Weights of a small transformer language model.
Size: 8 layers, width 256, 2 heads of 128, MLP 704 GeGLU, vocabulary 730, 6.62M parameters.
Each number is 128 + 32 x the weight over its row's rms, rounded and kept within 0 to 255. Layers, rows and columns count from 0. Numbers have three digits each. The size before them is the row's rms in percent of the matrix's.

# o: layer 2 attention output (transposed), 256x256, rms 0.0388, rows 221-255, columns 0-63
# v: layer 2 attention value, 256x256, rms 0.0451, rows 222-255, columns 0-63
# gate: layer 2 MLP gate, 704x256, rms 0.0518, rows 0-7, columns 0-63
# up: layer 2 MLP up, 704x256, rms 0.0518, rows 0-7, columns 0-63
# down: layer 2 MLP down (transposed), 704x256, rms 0.0487, rows 0-7, columns 0-63
o221 102:161113095100127152159163147106099119113085121064142181144153066128116134120150087155100186183110154123175117107096102167139147153113160112175095178145128064094118079143181125091075179130142080
v222 097:089171167143132128095144117142091079122099155126128145099138113161151173132127147099090137152148155054199168129120110129113166176155143179124106101131156129162196104149150161144129150146103133
o222 095:134121096139156141110128130157096116160140162103201134158152106202106094154074145118159114153132127132134116102111084165135095091152092152111160119123127116089113162112123111098095052106114090
v223 100:129157080135097152128135120100140121086129097106121099121134101095123137148115064118126106139143137136069091127168074159094076136124093093147157132110103189067114150152104116105100143117121102
o223 099:098115135132135100172151117119157076156130153169114197109107113120097134123133154143101128101093166116133166123140188084156073209136147185142148144088145109131103109117082103182173059108129164
v224 092:153129145075166131063152151083126168090109113138096088126079132112131125103195139121182172120173180098166081100116109121127076154120127124154168202118105065148116079116138089144146115146089163
o224 092:129106166075145101047137182150173169184167178183097163166132152162073084115124108137093164211151104160147105166076134139167125100100147096102160155159131101110178151110173149141114130140104113
v225 107:122189131121125144143096180183074140103074133150141169172154162119160113180143142128107105106137128149195161130163081098115075160111160114178092160093114167128102152056170168151085127162128136
o225 104:109095145137080170172131085092102128141157150125121143177142112133089094187096226153203113138098150126128158079146112101124110099114158105144175110112158143168129153178116162129122151109118109
v226 105:119143113123175157195092132132162077120085083134128130166109136079150177179101125038146146160116157146097173138119086135121168115172135183119133127105187120140104127121224137160105152170145178
o226 108:163165162122099090091164095090134188111202176152130145126166144162134066154068172183222138156073164106143133127104131111157119128095201151144151127111129124125086131169143117153145138175148087
v227 095:075118111156138103176154118184119111138069119149083119103131094117117166124124177102153127167186074148063099138130155180089117171076150124159175136115139129126051156191119132206093115194121133
o227 095:109144109167198117120112148153108126117164171127111112054095134109100103132061149173120132081142093096150107147087143152145159140116160137189175125127153140122100111123090059148126082129120114
v228 103:084129092087131081103160153103099173101114133072139111149041098136124118181178067142149109165131128146174121165104117130125098106169130124200156127104158151119096131161170123117135175127107164
o228 102:141154168100135109098181143075101124088162152160100127122089146147095100094117179138113104141031160121165130125112088135155116108130180150085075067110106136104103119125116091191166150189079026
v229 099:161141075126148106118138109172143120160152102127104159098105148125088140137130107105099171137133093149147132116221123076101100153124087164112086141090140101159145102072109143103158150134100103
o229 100:108113067125136112098115162088146131144194143144165115118125132124090120103114120174127172173120148159170117155092189032133153154151127210120150195155161104138099152127110143158167117095092109
v230 096:083153110152114111154122110160106114182163105133095117110151154169156193179114058129104078122123053095155123123160141165092164112133161142106101148106137087061151120161116127063102151133150076
o230 097:120171089095113129134135127183172093117172096167096133182069133155161151105113076189137125157111152150122115109109131145205145094136145157139144122176202092062127193073115091127141120107151137
v231 095:139172190116148043100084075128100126146085157128091124143144121064121081131135122116048162123124116140137190148130147114102164088094096128089134157127117120142144109095103160090161143152134122
o231 097:186117123090115128143050138143147166118203094114166176078124117127105103160170131109165121090082068181148158137126203096172096137151074138100164151091122083159156158118129115138140144115095136
v232 099:130062097132137150134118122124105150124164131098191125150091094162141175143200148158076170135116105085078159190146159115123090111120085139147135112156136113142126133133104166138141095125174100
o232 101:118120162185099121117137158084145152110143085168076101124096117042198177111134107099120147154136170112132073148148076100076137164137085116135113118125078081116151061113085072111123170110133143
v233 096:126107115159162170113112094143151113099072169108150178159102097120133139117159124155137164076140161167105119155157127157118161114112113096094145130087194107108069130234161132139076075112151100
o233 096:075123091146162129146146114073148110210119138149169102160096149084164125195120140187117120081088137162117158123139149131137129152154127104225121085084114129085124085139098066149109080153096149
v234 095:154169135160129145129112160091144131185193173114123112068119116145096147163124126152067135153106095137137091128162140180137115123167178120178177164155123146159088132163139104089119172150152197
o234 097:134039080170127109121098164091096170090122141179204170092128140119149108101160108156114093133094059091050096135144150182144104135157126099135147078101140123164095121097139098123083135169088129
v235 098:125148135125127120081100146087136156121158139054104120147146163067096134184125119071158105101106110140128100110116180131129098136135224141075131134121082144099118086109149155142103121130066114
o235 103:169115116167127114101080120102148130090066112119110157155081227128134116124086169160144094141114155102085110164138120132157070083070115166116155162159130093118123086118115127080071120145099102
v236 091:139151167148143155100128122113157142136086044146107133153079176142153170130140216156158141130087105103115095164147097150148176162125183153174139150072140119153140120141159151160115157154146135
o236 086:112080112133132139083098121104130114162120091163116110138135147134119112196056161123201185132167135130119160127209143118113125083174177131131171088157166111186124129150086124102116121120140165
v237 097:141136153111195147117095080107109131166111077140114136183165079102166134122116113121104114159133090104088129067167078114144086095054086100098110106199137107157191165141129151097090155155166202
o237 100:139106159139108097118166070143109186164108100107109113161184085150176166116194133071157125093123146096102117147137113146187150089126118098129083156116121158127139126113110203096095148110144169
v238 091:117107062098025154152143139165122081102111105128159103050133076082134083131160106099133153156120159153103099117162129146106140109150122125158036149092122193157119167135164134097143053092127120
o238 094:126136089128088149094149093093119182176165184103177154121162109101084175121053101148118174161134093107137076132111134109159144168185094103075162175117120155158104093108144089128096108165109050
v239 091:158122075138042165139120099069152149166130132160125145097125123145166138090145175138079073079127109107142202069172128093152099190124098140117096142062140155099169096057120120117116133093136124
o239 092:097147074141060119156143096102156129156143077156124101177149138196124133154153170125117184179163081073139180120163077057127120124126099198134123157077103145160089159091114156110141122102156163
v240 093:102109179105183180084144121132122143176115140127102096188097155127115045069102086140127058077098086137172122152096170108126129104135076118126109111104130124136140173101071102086095160134117120
o240 093:119127164085137131181177187150099135132109129111156103158135153118131114132149064137116136121138150094188114132113182106128159143114095091120152096128092154152074151181091135130115209143068110
v241 102:090142086093174063070110085151086112092122160159121165120145109097138105132161106124172145161105132139158090110124141171120184157192122133083179138145112156140158074117104096106136132138123186
o241 104:157080122114148116162146146114118093143122113184171123139142194110113105152095183121118130118159128131136098104097128216069101123115106131078088106117199130110144133096128150127107092173171061
v242 095:091097130163171118153134050122089147149142140125112096105161207117148154144143129191154105107124165128111129118126121088116134101106124083110103152093106127108138152146067129127146093130178108
o242 094:105055124134080103171134126091121158120126147152138169053084113116136128084155163124176131132127097105141172130108132087130131073148068112111107136150148162168092120091124205077113147133174109
v243 095:091080094099088041136152144140059118135138186097088058054095155127101105122112135145111087133138130202140128118155187204127089133136071109068128102107103144112127090150063036078141167099169110
o243 096:154194157099164097147120094128187144116121142148092111160116107091070127105115116162155150150179080117136178100114137112129178123150111078102147143145199161094166154071169125113110090089135115
v244 102:081174194116144145096092119107109146123092155118085109096152166139144101152114127135118181086130090165172128088120142126128132181125143122098104098115094126124164056144122083153118121073127091
o244 103:167140101147151141135112105145120157042146144105110127207112169122103118102148129134124152132164099138111174120113156095164164109110090156150090116135149089124112148158136185085141101083097120
v245 092:194075117175103107158110158184135110106132088156146194185150094136168106101074163128084134165166111097130094122155110153160069109144166063144137116114097060108136119101166143135117096128100162
o245 093:184090146113162114161151084176085124080094140122071123084180118124153178163090157093116167128089109124120090145107135134095154080156113128117152185115131121155144080163176097107097073022148176
v246 091:130152145140121124163142122159090129153155079103094166150104121198151092125112139108141130132105170102144151088170129091127141133160161123080160116155107156093092150088166130102172155102204130
o246 092:131123111112098152118185104107111164116168140158102098128167112138117129141108106114115085121110120106118074060116134144098126088068117109100164107201092101111179080116194084165165119101096101
v247 103:157146148121134095170158151120185151182138150092124142154124126207169149092180109120138116196092169118132081168121113085166123056125077126156151080149107067167131149164124197160101094089073170
o247 107:157142185122142105083194090181113092135092133169111119131142174123127125100124162120106111181165114156124162176172186119068086154162201091123157123088161101096113145157180112176153141092092115
v248 094:159128145174115139129141094135104127149117164126135102106200178083105127165128162065130134124158155138096103183155079144124116136217126120134134133106198045189130152125161183111150139131182191
o248 095:144136142140117162083114142130030133118140095117120178084095112121157132171142147196150132131135127153123115157090104161114104045093144119180149116099135054127169098096140116074136111144161161
v249 101:153187165125119098142106120117212133079098124113181103108082123115084135150179119143105123118097114147139095158184113120123157095149147056173093192097099087095089106094108213174100061101164085
o249 105:112098087104152150154151168100117137100188098137194134068118173091185151113159128114108066154055131130069113121141130132068087113140127098111157152086104067123105114171186106120119132089148131
v250 095:113120140143089137093081070103129186104119115124073185117147078132099124140139104119171158115086120143078118151111182122161146155076163134134137137193153139033161134067086132112147211124173188
o250 099:132116147165058136130095118069157130162114116055118085085110139139143147088115122167116104105149128116132071137144120114080167131100164190131068100170140139090211188138124135087035119160086162
v251 104:171070158174179121041089119134147115155184108162170105179117155136114111160164091155131107131093104089090117101060118111139177114150145122146136106103165093073138110140141146097156130096121146
o251 103:153074181118076149116121130094118174120104079112112080174125097074153131087117127126110153121170166137154089143107104096142179181199153148095151078102071113154145119123142184123155135104142106
v252 093:138133115193162199127103158178106137122181073093103129143133129178132096149102161106179165067109189107080108117103126129091150081091154130134165053142126137091137128116085062137165079043142115
o252 096:151068155136091124094121057110134128113151091117181130168143113114128147111060066137103082145132191153109126111119171118060099155085147159178132071152111097148162103142133175142153101116086182
v253 102:099157151124125098177043105140097097173123047160113155150117194186139157047140145115132126118083122083136154169108159078147160104146110125170130172080080084132073136164131105153125150161061133
o253 102:059102195194136128117108152107115124128134137124101118137115094150183159159152111182105071123128093173100122132114096128118118094183147152134166139146100126075048115145145146134216123120135095
v254 091:086140008130090101115195123122106160096103120117188068123134102105118129152134100100154088117097195145085155191098156118126050090123081145211156113138115119149109160148105087176155118107140092
o254 094:130179169083182123093091081125171158182091137112100141164104099139154105081143103176112028165130137157068091132165190177182101132085142107096138077094126159131071088139152093161160105141144148
v255 100:051065150124117142168169176172126152120120170109129105114138124096131140088104123111119119136160121126153113134108088135147163074017166152132107163083181144078108151135086124153115073197132122
o255 104:167129135110109105114089139147073144107119103135116093100092199055116148109105108155198133100144128127144149132144184137098152117117152090172198142106149104094098095146153135088129097098102101
gate0 103:139069057120181142080175129190135165138123172120179136130081144076125091087137126146126112111147155144075160128148104129122141065108112119125159123083115108148136170078129154059048091140168098
up0 105:106148093095134091168139107112089146168159138145131115145169128080154102086160178126071074211088126145090128118123122171106118124116132065193167182135095097130136085111185062177117131112123085
down0 105:149146133111096114193170164119197154131065148161193097120116158143128168145140130103121124098137112090136184161104137124105133093125089165121153095160156176085083147124068202121152182155139140
gate1 105:130173181080079148136100122185164147097135121135191168150127138118090135080136058102126157160186122136119113160151137147132136157054097146159111082132143079080153142202065113107145135075180076
up1 102:106111162103144100167113098158161082108105042107139212097187109118115124138111164139090193115148134149113143150130205170228132102098150151138185179177134116122111090182103141105156104058142129
down1 103:173184149122185124146138076104108114148143150182145118095156117092149180090130136129164092174171111105155116123148106075141115148147089130138072084104087112088162134154158126154129158106092122
gate2 104:166101047148141103127122094153102180083167107107146135143112091172159104159067150135145085168085134106059193086184177158077121124143148125130139134136100128160159063114115111193198149065123100
up2 102:072068132123110135085157130150106087102070099215146087103094117141168190134158142091139116055150111175105159144103151131113107151147121091110146143148163142133148152144177152094093105171161128
down2 102:173172155157125142139170147112193131122121144085153073134120103108102130171121101142120114151141157091112112109117101137127148094123112122103086130122084126131136128098130119116139131161104158
gate3 096:077125109061065219124145087168078144148095169135075158084118115169113145120060126076098090112169091114152094145127117172126160088164139113165114140114140140083154115110112172104091107099118111
up3 096:176112147159118113060118114153122075142145161120181167154102088123150141163117119188163146148132145165109109147114148100150150124086090147159178096127120087123143134144100074100159122143128154
down3 093:066149097120141136202155132102129156137087072135139082087156128114111133098122108121073108114118156120135138161114106147127123128156101078150092127103051132105089138125145130109093136149103097
gate4 100:083140080161141103050141112090127161109154095111163116154097098108133147156127124120077087137112109138074086138163100132150176152094131089144172067147118059126114115123105152121119131073126113
up4 101:067121131143110169082161113160155063165089092138129081108105147161075149112116106172142148161101135165091181110094197178127123165179083144139117142165067134116131125133085159109118082130077133
down4 096:142150159114101110212053104060153101144176157070095188175144125085131090061108132119154115108167109198145147111143125101125171113083097164119146161065151160102121131125147106139164127110144137
gate5 099:133107080209143141086178110096154178108094104140149086162136113147111129160130083071130053067158054184107138116171143093162135154126104153147114119073144125087104074135117160117088092062147162
up5 093:140104066171122159046146121154097119120064135129155075158136107150148138136136148109093106077230041152110168140120106116096127118114138159114108129102097155143102095112057151107060048140120129
down5 095:105148191121115140161105143143082084134152145113077140106127139145087111110160171158086166147077203043105114160117104089095125073091120058123123153150158085149129156090175108104152195132115141
gate6 095:169101134084123148113110145145100142121141101136135113094137034109166138126118143091179140169118120190144124110083094092118143162088124060153176168085142167122115204190104170172093111144133104
up6 099:139138135093060114127138217109124153125110102169166085116085142129157122112173107147022172158109150088102136181149178165052163118163167148049112073124122086129146155089189151103094150156159115
down6 098:081119096130136124116091091117167118129125088095127131132166119125073169166100113106131167076129077115134148084159114120128095094081134114182167143101132111146141083138088110131163112156123150
gate7 100:114142117160128141178103109111137171120127140099156182135134127144103078075115123152142146144087053044121140105168133089071145109185137155149117130134119105094100134038125088159177104090117106
up7 099:075073136105101102150149146098125124099111089131091121080118120135040138096129065156125113086159153103084152161126136136159097189121077156099086147115151210200072126094127163095116110121116153
down7 096:193104145142182105127052141119142113123129146163129155202158103073167093145146163149156137144087108080114131081166104099054195078122135112166084104113132118089154146097125098167161138050161069